Each number is 500 + 40 x the weight over its row's rms, rounded and kept within 0 to 999. Layers, rows and columns count from 0. Numbers have three digits each. The size before them is the row's rms in percent of the matrix's.

# layer 10 MLP up, 192x64, rms 0.193, rows 144-191, columns 0-63
131:544509486499542522423453512455386461513535501514491552588553549469483502462510508416455484520501492518467567498492498499469484480524503529421454516476428499506531488581486507531532453504469579
089:552461522463451449560541529491550446520513479463484548509506549536515507490475488507569472495492490528525521513506516545582525485488507477479554521524595548531522519451518425525643524480444475
110:431467534521534481580490482504516527431491471501489598506521471369486508611468514567519476490502487479520529511482448473552513505516520430547518541495494427472500518489504528438488517487467533
075:482499428558513502441456482480437495536493496446533435438513530527556486496525442531512542494485607562530479498561510528468469469498484498482479506497537500469512479507589425526452570487435559
100:556538502584510477522561568534547487533462483517490571471425458564486513478518484496504553541518434493444529484476492539513470514509456475445557559489490474541552499509545475586520533511589538
100:500555534457562435459498555442478505422500561487502443540592574499512454577493531492498440485529517474470567522507536551518477510458541496450563476513526475492489516461479514504530572486565515
108:514421499556499532472545516508513424555505467550428505541467426500494604474415439500485448526482520510477513481521456511542491493529528447493454432514564486441526566510495458461466479503468501
110:507519494511551469422540493498500537524499552551511516528531434516512499504457481561549493437464518534503403407543535484501492502547581484474500462510535496416460515487454566482459421511448471
104:560526507553540512498508455541489539475567525430481515454530473514456460493514538509468438512455464449529392483521506447519494528471395485499477553503454477559572474480496559502483424477500537
075:414533491428541517534494533503517528554564520451475494475499487436518538496522402476461437522471573526517526503510502487557489406530558547500482527496489570459463460524485536530540535450538547
074:531506523511468559431591486500524595494609536543559528529426559508503500530531483535502555479493539526519517505499496441565516471522454451518535500459503528541523510411517501438514507514518539
100:482465495480456463507493503583511535478562490524500509429446517506547525553447438552509460555574431479522431443482523473568439516515514449486452487466485485535463461554492493473539450527470573
100:473532484433566515518512506496511526507480500468548466517515569449496491514605557520483571497485462615512597496486499429568475511503521520481518469541463503487475540467498464502403537530509510
086:497541349462468536498446562458450502516486479542478518512495501528535521463531508492501468495513500544484486498389564536513559489506490489511507530485534449534496417486573518586520467500460505
094:518427480496510456477512470532535471471525527477612482497527554490500454548558507512509572474462510472497471490449529446474584498529574496562514596470497540493521546477505456530547426495557496
083:503478518493534533542476503452468490543486465554552478540452503545527483507491546445562549473532442461557512506417491411506553550495523574490535537580524465452491548510421447503484555510516467
100:440538500532510579479484450474566516579423498534440520484526565495436471480501553466478476481450524477556525449551522565506523481483469461500484500577512451460567540561504551525538497544475489
107:546461550534485514475518469510496489497555512539489548466532523419484465498563439454510446489465543486428453482546522483504457501500416491493518456495480505577581475495521521531631504454466524
105:482478485502454487457491577542501477500477458481487478608494558568456481449543497473482470519518496495490487491497570567553475491488510508471524533568481471529507452570424470417544549477555569
076:497451510508495463518516491404531490511421536489499541537468572511512529472395530529566496457522479520473525515485485461479504509500422570532518527513481469565524537508509505583617479474492535
093:505539501538552524495472433412599572484492515538482503535471522466467527539489547562456511548504412523454483505505501510469523492497456452525410504479552452557533520495553476465508498524448432
095:474573423566472515518575452473591509460503509547491600496496561495529515467495585568481503517505490510531507509532533577485502511505459440525540525583557473545476488499542490494484512478530515
116:511515485558448449499515540495496530538474466398465500542495524496496479477503473568508529503551467550624417470417509472424548509543465545441487500519515514445540488456547484522497466508510483
052:529484518525511505513538506440563487482513524528452522525509442500480504517512509522530476498503466450452547504417468540513534490494483411520511564478531478454467628445398575460502541506477447
102:608486502465489447504571479536412472462500564541492454451403503503476530489491561502486524468539497450501541496508488484520482564488450459425481522518530497503485550551516534524514601472469513
054:476459507466455552538586468538504502465490513588537519566505548527527560498545447592495480531510480526522550486428515480507518511522513478554547446493534514521443551602511568483512534504479473
127:534539509526507524435453497487469446546472502525543485530483568524511492504489471411446482441507522524490514476452515585511484505521468440539515460608547518512465488628471473470553522518526525
084:463483494493464472514482501529561547503530381509509554514554435487487461514406506534479412536460512430486583517509464488516470506536509529509467511486498472520512497539409485481463562498419510
109:549507564514520411530558568456438470477474517510477461428525464553440542545496498502518486508513448483516511502421542523472450529455435427442532516496494479474445528510566495545566497467528479
087:487590466504562432490470434542503478520502455491454460550527498512428438489542505550545442538511501477408412433511469526547514466519460454444481451554492459541471514501488475508538481512513512
083:505486540573505460452531529618398512459520513464525507444498530584507440521522533515471496470510523505493404496538503541491437486526481455505498448455485526524493509572580494533515502479508542
080:534468537430510444552436556542465453564523454509535442503530553516510477469486463509523519486541491417424505504496520552533492450485507537494556522522466482477491483537511516434548563511391455
107:492525522474501514573486504517529555459502479486444473424502473529458577496485524426558517466520466414460496498498556492541509532459512467498482549454529449506503556384550498472552534531567538
061:505535531512498407509524513552514568467499548534503478436499550445537576436512437536477520540540493426476459500533534479478470482508390460498493497564491461487542503561441570492496536523510498
095:503450452497528492530525505556504503496479600594526514622501486514551488569516508465464487424510491557488487494486491521523484404501444425501461517515454520474499556583525528503506514491495489
103:454468531511531454451504454420510485459471496491426527551499535550499508504497590593511540540580457455493503504510461524539473536486512508534571443567543489566515529476531538455437536501495517
113:499476564523455519518517453399463532497540538565485454428428512458528547520465511485519551547537525461520570532488504509418456465464518533535520522488535430524473468530526589464504521493457531
121:552495516551438438486500571502480418534515513488495444490456573614484552497466504544509465486549488521511545521533515512521450494541509464489550512501489445510488488558492599469462552456543549
113:486499455484538476466465538439478533568518471471496523563531475563518426520513583455526512500514523556515511486440496532513548478452564513572515599453456538443515544525532452519461444515456484
098:457503488571522445490553485464470496505521484460476500453477505536520502488475535533449496523467594501544499498479460505447458462502412525524577497482533584538460561417494477553478461482498399
111:465528522546481490499400473460501477504492506540467552555478463463479407473523498402480536452460522470535570494541459470521501507486486497507478526544569559439484484447455497548557411488519495
095:528596455506496528476525480605452454525467513441482484407538513532464503561491454467466409485460507464521469481513588476507448508493486560492474509489437475510509502540517543538484494473534566
109:521472452523490497489491602439484502572524486425458478541455463547526527450400516523542455470551508520505607523516543516522460468490530525473507520539525527464451522532485518448528562476442509
112:495531491534460558407511525584473475501503527418518447477483438500470568546506497529546502486507475493522496438498570492507512488524565528456440523459481518464394463472498518496421517465501434
100:505564545429424465536438510511485504515525523535572518511518503449470522504506543480465588509498468471523531485488555465475532512454457485525399587513444501478478564490491521517560585462498467
106:484465549485518480526535449495472524556438413488476484531580454511513426502516506422502505447485529514490533491505492545553498452582526514440468421449526508467501549451419496479471480513567464
088:491515499508455518458455514457600515457563574603524505495482502491482541505536451497535528497536409525537556514486505509424588445534517522524534463521480492536522473432539478497524527530444468
095:563534527503453454511549504555481470531532486490461583531482556483488527505455564570506452499546424415555546474496479527526475547482489430483459567468580507502509496534510529446560534497486474
# layer 10 MLP down (transposed), 192x64, rms 0.182, rows 144-191, columns 0-63
131:494529492490494476439443549461422494555503496487488535556592525477503443456498525443476493508603548539476512557499540466433500451510487551457488501558416516475514499513467544479545465513503572
090:499463527423518477554564510514496433466503571461470535500426534548535483470503625557538548528459496495541573479467484487477490518478454461499406464523517500457538522484533482483462500512444509
111:494527442564527493462480519521580519510517480436439510537592461463493504514510513496510469466450534546526466508535515430495554512377472563509499507520533486558530546509515469432541479432539516
077:432486500546550516475515437508606488541581501553461415475525563531445476497516458485546525510478481480492463481522461489476495422535484557501502483501500463575531469517526468567487411465509503
092:508482508496572519478455428483527458497541472469536507511488470543514513584484531563473432526589469493528454552517502472460504466427479494475523477539592445478482415456564511489488459443468516
106:512489553440540447491475477463431486472443479493490474518600492524486484589509457487556457539550466442459494602527492486492489522403580495474518470522492509478504495486501481460486556486543561
099:397502453471508469566505536491454538573439464489466513526515519498484421437536514440540493422489517484541541439531523426522504486509508504578521507485502478553430499485492490499454591507520495
121:468526473486477472414578477431472517553553561533507480531516478525485451440510475537510504474445496536562454440533531494516479433503514493500557527478497509483486545527511617484473548490464407
102:483570460497524526466495482418475478523424515559542434494429584469534563543477539487513614504467489502496524534501463530511536493553518520538539471532474497477524478484522420551444551511493473
076:504460496580490500437527455607513520530463394465551489551473432501541463547491521483484554491526502535522524518583463494489492472526494542532487488569534566513544480524508419452513511510538476
068:455452526517550454549488531443505466445500512487533456516556396515481506477559587549498544555424487491425521541497521478505568516532521536524517471487507544500513518526511429520407487530457499
108:432498497533470500506489501554564507501487518574513482482456522445555530521538507501486527516503478528498534310476489511503486507587530483523484491400464540548503489552499472521494494486488517
098:459436488477499452560604481511522553409574480463460529548438540454559535463557496492480521478513443493480498431497485441560502541468500511474472510484494477557531471453472512478445460529526470
082:463480450413503489583523530462448566517525414516510461532546421449515456443498522491437482494476478499442547503512522500566540492483529537455442519497561512486588508535517543513490519549539507
091:439533473534421548465566526492521511529408433507439469486491494497486490490516495461519446494477487495495557374509533528490471524531471515475490505502460535481495574468466563559487573552556497
077:446600480472527498547452456554501510467527476517507486529537487541476484448551487507525525447480506538467451514531479464480452496474607435465533502539614466456560537513446490451462495472518506
108:533509496510501474535557507425516512498578547527434523613556534506466472463445552505444483491431540556501515437489506422472499489530481503510462445520549547495531531503472538498456530506421467
109:467406486451566446496493431428471615461541565462426547519468469483514466488506481547539503459501538485497472512480475433556478486429502501487528485507511497507526525502492533474529405492505520
100:473581536494569496424528460516506517437542505560525481437552441445574490530490525500479502493470550496523465489526438565434544558506524521490473395495536523473549508478542484489484502529441495
073:520509476517494446484412500440437456504443488514532548563563523488526473466546519494484524486487542479437495562548548519519498514501524523496461495563582564470474612502504427481467552481524534
089:462522483531434430569449506407507452543493521491495534465523570489511491500504536497561513542498490443491474485461496451501502513479491517519552568552448559570479514529587444543454515444544454
097:525494508496469486573482435572544524474540508555469568492564501491500483485475449544503516435516464506502449467456440507571461478532475502470464470501487495513618530447510511550479421451490429
122:494542452494477452501548544481520522500461521507510521538484519498489450475491535494483533487466460580563517368469510472491526522577473458500421504511555551476452504458466515594448447534488445
048:538504532535554481489478512509455497530533490649532474495489479446456512520513517525461524480538432437537533474480500514461472515449556508555470564498579537481412538563524522539518514548514511
111:478493481465561471547466531424543539516550530530503547465527488480538538498553405514493474569515401535529511540473505532494553502491472519504487507521503480555450486498492498507479418540370487
050:431441554518539488515501452550590516476531539446530508536535511467459484561481499534428509529476463486504519526487460460496505442540520507588510473515475486513551555522557381513513493536502569
115:521514447571543532560468513453441449490442496549504505493499479548461493471559522507534555469465543546489518491457449512418539443514487442458523401464546552496455477499491447579494458506485512
086:462506542389500504494503534524434524489505512484471497556482532512489457490477540467468449534534500527470553490467466482523508520443493464475476463513583437544517492523473508419523527592625464
109:440500496478505469507447433412555611414447515563500526507543476450440516546508525469479510530477457510426472504480449518472457465544527480505483497498487491435516484535462462492474534581490528
102:474454475602526513501572492558441444571536506501464529553551513545474471441580501468535451513499491521548490472476489561548555455495452475487429519494532465497507588457493466528535513515513484
080:478479470496416494550495522447491532519474441444499520390540548495498583507497477484541622550527511552547512527505544524509465512474512548518515473523494499523412510486482513524540494488413470
080:481548466529517543466453441525448459515472588527564472392401513509506533509467515457480561466441475525522596457519464523500470542542468521490457435488522502543496539501482475488481488487466525
113:461494501475459529517533475522561526474545463553497457479536531548501544538554443442556570513557486453425515511495515486534470518487510455528473528494515461499501540476544443567531537554633485
061:474539516475516514534461543512578503477452460431530519488566471483458456483516529474445541534525509483498482468510493431608432429525512433449559563524509512523530516598491481495481535462529512
099:466451491481496492579455503492571505482570444453457495484518445523485465504562503498481486440542449519483567512516519511581538460464472462449460488456552507452608540517520557515516504500567456
088:498482514451476480608537539467528484557494520542509541523467515492487453443475500457490524448466512503499548396484589484535504526588491465502460536448436488456493576502464504546551466513451490
118:478503489454510525509482484480574545455552499522558471443507523431519595570471464471488497515483463448483424581519428457421521511508514489492599487489460469500477484516534490492472466458500568
118:490400508516405448520494545466497427498435502499468454512488554505465488492492538518434502476524536520462465554507557481530469511453555484488490534517430434530544489527483543499473503403563551
115:538478515530403536567491451542530485466481517475472448452490535490545537523490415537505542484517493508550492525512495485492470513562534540498497385543512493482505431403482457502523506461595495
097:498576487549487504438466445515457481538486494503471419477553442491523545517491485422549447446517570489531554559499517515536505521491466554532489451511484553465539535518475516386538477538518450
110:492500507555451480530461488451498535541491449475477585483452463523454474423461536483472526486506552489511561438524507495487510474541462520595500558483469474494449447495521522569562405476564472
093:463517516460521483534552517546570498511531533550448494492538515460493477504509543489474477499454502455489544404524469457513465511472477528539437622549473533517505553543443560555446576530532497
104:498510521527458484420541485504469424465566517522539500430475467478602487555501567533442534528435491510544511490498439538481540551478456436520485441531535507482522478527544475429525465484462544
120:458502519568455502459577523470493537482543462479534447425545482510472468523472458487466424495488434520549502414474436517486457489565564456528532540498462473515407505507473496483459529442465520
091:522509480388508574478459484457491447495510529535535475468456514514516504502445516552460498527558458474479481577525525460476531578416443544521487471513511494489453497460485587453489484417470533
100:440577534515541506535518500462522520539480449483500506503572428497479459507506520555467555491460544457513497608491519486492544485456453480498478517552560478470512489481482502494441523364476440
092:544517518491596412493542499595498508467519494483487533515511507499510478462517560524440444541486504514499530486513530576599492533492486530499464501461567488472438558537492549422524543514572500
094:522521505512481438491447593474483462423490555429514534522500514500486497451521522486515424461539487536508485471543516505500522555476487509521529489419494474518484447470395477393514583540514515
# layer 10 MLP gate, 192x64, rms 0.201, rows 145-191, columns 0-63
076:474527473505508533488544471439569481585546497599474444517465515506495539539538434420488500479398497483489460494515516509501483403503515508523582513545509483487566484523478436529528505526458510
107:499423582499441434560477506493463462508462563500481498526472540511507484481424546538472551425548554462499540528448472498471499485530553445476455520494536509408434478516526476546533491539523454
081:566481439511417551488499459487515479545507556533499526499437543584492510498437515558519454482557516515524485503446490536470498479500473480557404550535594501506518540570520543462520513512560520
094:530539493592539480502547529532549463641470507521548477457458445589499534516493529479524509540562483498527500501482458536481511463533509459467530530504534534518513496440577478581454497521506507
097:470518482494553430474541489452479550494539563438460469558521578441511371509497528491465482481480520543566535466472493504494489506521505469480513476549545520485500550422469579537491501518447456
099:446568494470438440554454505479500563502466556472512470479540559509510436499574527521496551459528498483497453489488543427443504466501517556568472528451481530537426473422514487539489528516528437
123:457497443533457484466593478488491493577553515511556467508469507502497476435556492518479496502490543487508454491508522505513486405493490551501503560431481478506518583573547530527498493535438388
114:504439496502447443531512503520486510496564500442461561461530455435512466502446552520426436534461477434482431499519535485542560523489427496526463517433487504461549483466552539481512417501540469
079:558481420508439473551495488417489560525477484559458435488460558499511449463536623498532491521530539517471545498465492532484483483498505484515505508477516499490524421482485434487448402477521534
070:484495487484487495491505480488565483542483490512476483452416614499484525534485434552504526460523432499510578489534503518487484554487430441472568492503501433535491479455508501540600534524416478
119:508536477561504507483518488443522505483443480465484531545545509453455484521536622473457541467421590554513516491482465514457585437532501551524513469492483563443517551489463478537482549522515499
102:515487485545444451564515466589584528488561477439404523445494457484528535442459467462447529538506476481459450490462504493513508524513450511433443480523508447517533498492545515547550436520521520
080:463454511487476512491522502558485598490530497504487472565594439443519577477486457479529488477445416479445475497558495483543499452483550517507486527496564492413525475562485485473492492526489579
092:455570464506441536509520535467488536563496426527358492484486458492511483478404522466492434480515502512511459491517495585505415482507480528459469474470472482476456475462481518465506506543533550
080:500489566496444444588483527516487518483447491537459486523459503509542454565490544399547446462474514464460511503487507491454517558489576549517489504500563568497522487545497454448479443545424492
105:560457450502479434555577498484472503523571515502528518629491517523535486463531508537475509556530515560477457495453497413512497433561497555490491452470519556532520519516491477518497493485419465
114:464551438520531512463544504495465434491494506518559443514510538569530486516565479496542543437479492542458599473441472503546513466540546480451475481526426528549464536473490401511449494510522534
110:469510493572437384524565587539424530549488506485476491534492581551492525491473483442444487505522530490476526506477565537460447471514497447498497502524482491471495475535482494451485559468564556
079:496501536518508474513477499534541508402547575526466533425526419497501504520442484645492489490486484443500482496423473462495520468510530484549523576536504504510491483420516543495495458524507458
095:537452489516520476487448519463466420469422493535478481468442540515486504456511549512487488497515503521430544508478534472485473530507474466551458384459503566545459560504472389556531522498546485
104:511423469444498483487511418529456505517459564517516488508582514450525409485575466499483548438522558564461427511453498520478482507536507531470511424464546485570502499481513477550516505490496442
106:482522460471514548484539440503480503498533495550529496489456495465518444472504552455444546498457473531529641477531441470558456511527529472518402503511493551520492552496444537525459464548433485
048:572542540514522479473452441481454596477440549534460460521406526562528487512525515527491545479505528502469432492506507469414519512501449494514529539556496475455501474541461466500397528539515489
120:505443521553400451500497475490470495530425518541462508502452553549472459508470539534479482457492553440480456513543549472465466446496508471557450475469484586472490540502521475491600484483576517
050:456449449561454481421506494511527546460597465409603490450484540424509490543445451426490539521494540524505462507451523546483444468493478487496524520478520536499499470470524503499489487523456535
119:527488392450551500536490533483542452541482518565531494470490500494505403521533451496538525498522570532494495507466471515456566490545587502456504477470536528494428488424467432545500488542450517
092:425528434502479508546486454388538521553544455553540559479465479479517527504469477549534527518505513529618496507470476571449492514542515516500540512450451535505431493532441508517488485495497441
108:524464446520468450485504523490465447509554492416473511495517514455524467330485500439572460478438517493506452510512546486503484542528458529511492494519541489511486509432518553522483432446500491
111:486393500442450537497609561501448541559495490538498545511518500524539536453478489453495513456470489529545536502461575431472499520480567544543489544409520553492511509495499477521471526506458481
077:434471565492456504536448561506463495527537487511497487501509440554551516526502472471551446567481448395511488505455503479474469489508500461497571528453501546433515575439485523566474456507483431
086:514478483474530515460540522499523534554450503522465493468519530528502533487494402510508459474492586468434477508500512485427412487495500419534563539533516464546502488613489439500545537476567512
099:492531463456598547537425524547454472539441498400524491497525484449500454454484492489525537442503492527501476464476449544434531530489519552420555487508500504519514552503547496585496474541517546
062:555513426482456498480563505539461546432465486428490562495510499518498458491567541520484420499510540528535513494502543465497452516529486457517497363522545470509435446476555522523522528493522447
102:533488442484540526562544498433559448447388487521463527470521542484525543545512514562523534486496423513458511513517528514535486539508436503474487456518513452524529495411529434488495484561569536
088:581547497505519587520500514570494513485540553509593423464484427456492523541506461414478510505473525531540469510487517505450532464528485473452448524429423516463462466508449494530529454485496514
117:527430508475410492494560500467405441521408500586446507526430509598537467440482489467537528487505570479492507503440498530469464488495488498514460483529516547513464521545461493502539514530502493
108:476575504530560561541507468516480592495582471450518529494498463552531525485449504484565480530487413513545565489462486528471517511512446474516540481458604527500452503436513480511487482553487447
108:491509458507486488622565496557541528544493434416450481436392534551505506499521533522484477486501541461553506511487483432540471516494548507527500463504559513546476472449489477452529521459546513
098:439476414499560547525474466486503532509559438464461519517535404476477468484513514484511404515480493445442428507484560518497569496491568587560479533467501472493495458465545500506475501485508533
118:406512488503449550488491512503517529501460387398501546522552464495527567436507541503453500538469491522547487470501551526471494485515514597583479488507458454541555473491510455460497484514488488
092:516465476475549460519505494476555513445486493460471566522474548428558497403469484535578494463530524471474508481468465493516517473499453499523544457461506422509496499534497472498632450461568530
117:494491473500521518514471557470525513550444427527403439551491509548506533447486455445513439497530546500408484510523515505531465493482541573504499500552474504530479534575439448467493558507582517
112:458471488548490489544587496477542566519514451504481496471546505489558429464463549529397484453470520496510501494441431529515502413544512475543573497505482455546542514480464471468510440569496485
096:524570498405437488526429512500469498491478521556570469485507503440482500527507536471455539496492537463507464484450546490462538501477458487573376550496482533497459553506486509517567577492540484
100:438531543499509548501517477528486573529435456497570510569597407491468458490482516494496547462453497557485496518510513532547508432516504466517489440487537487476528476505453496423420508451508440
088:557436483443542472539583501534509521541619541453496515475511462537490502565479413526514461471525506486491519501479497457544543467498548507454523607536530504487499497484563448488528546470537484
099:404542470496485541511519513442569537507548470572531533515519532479490485501474610519517523491501435533510456521492556546525535498534558583527543475474496460537516539468474517391523471523486517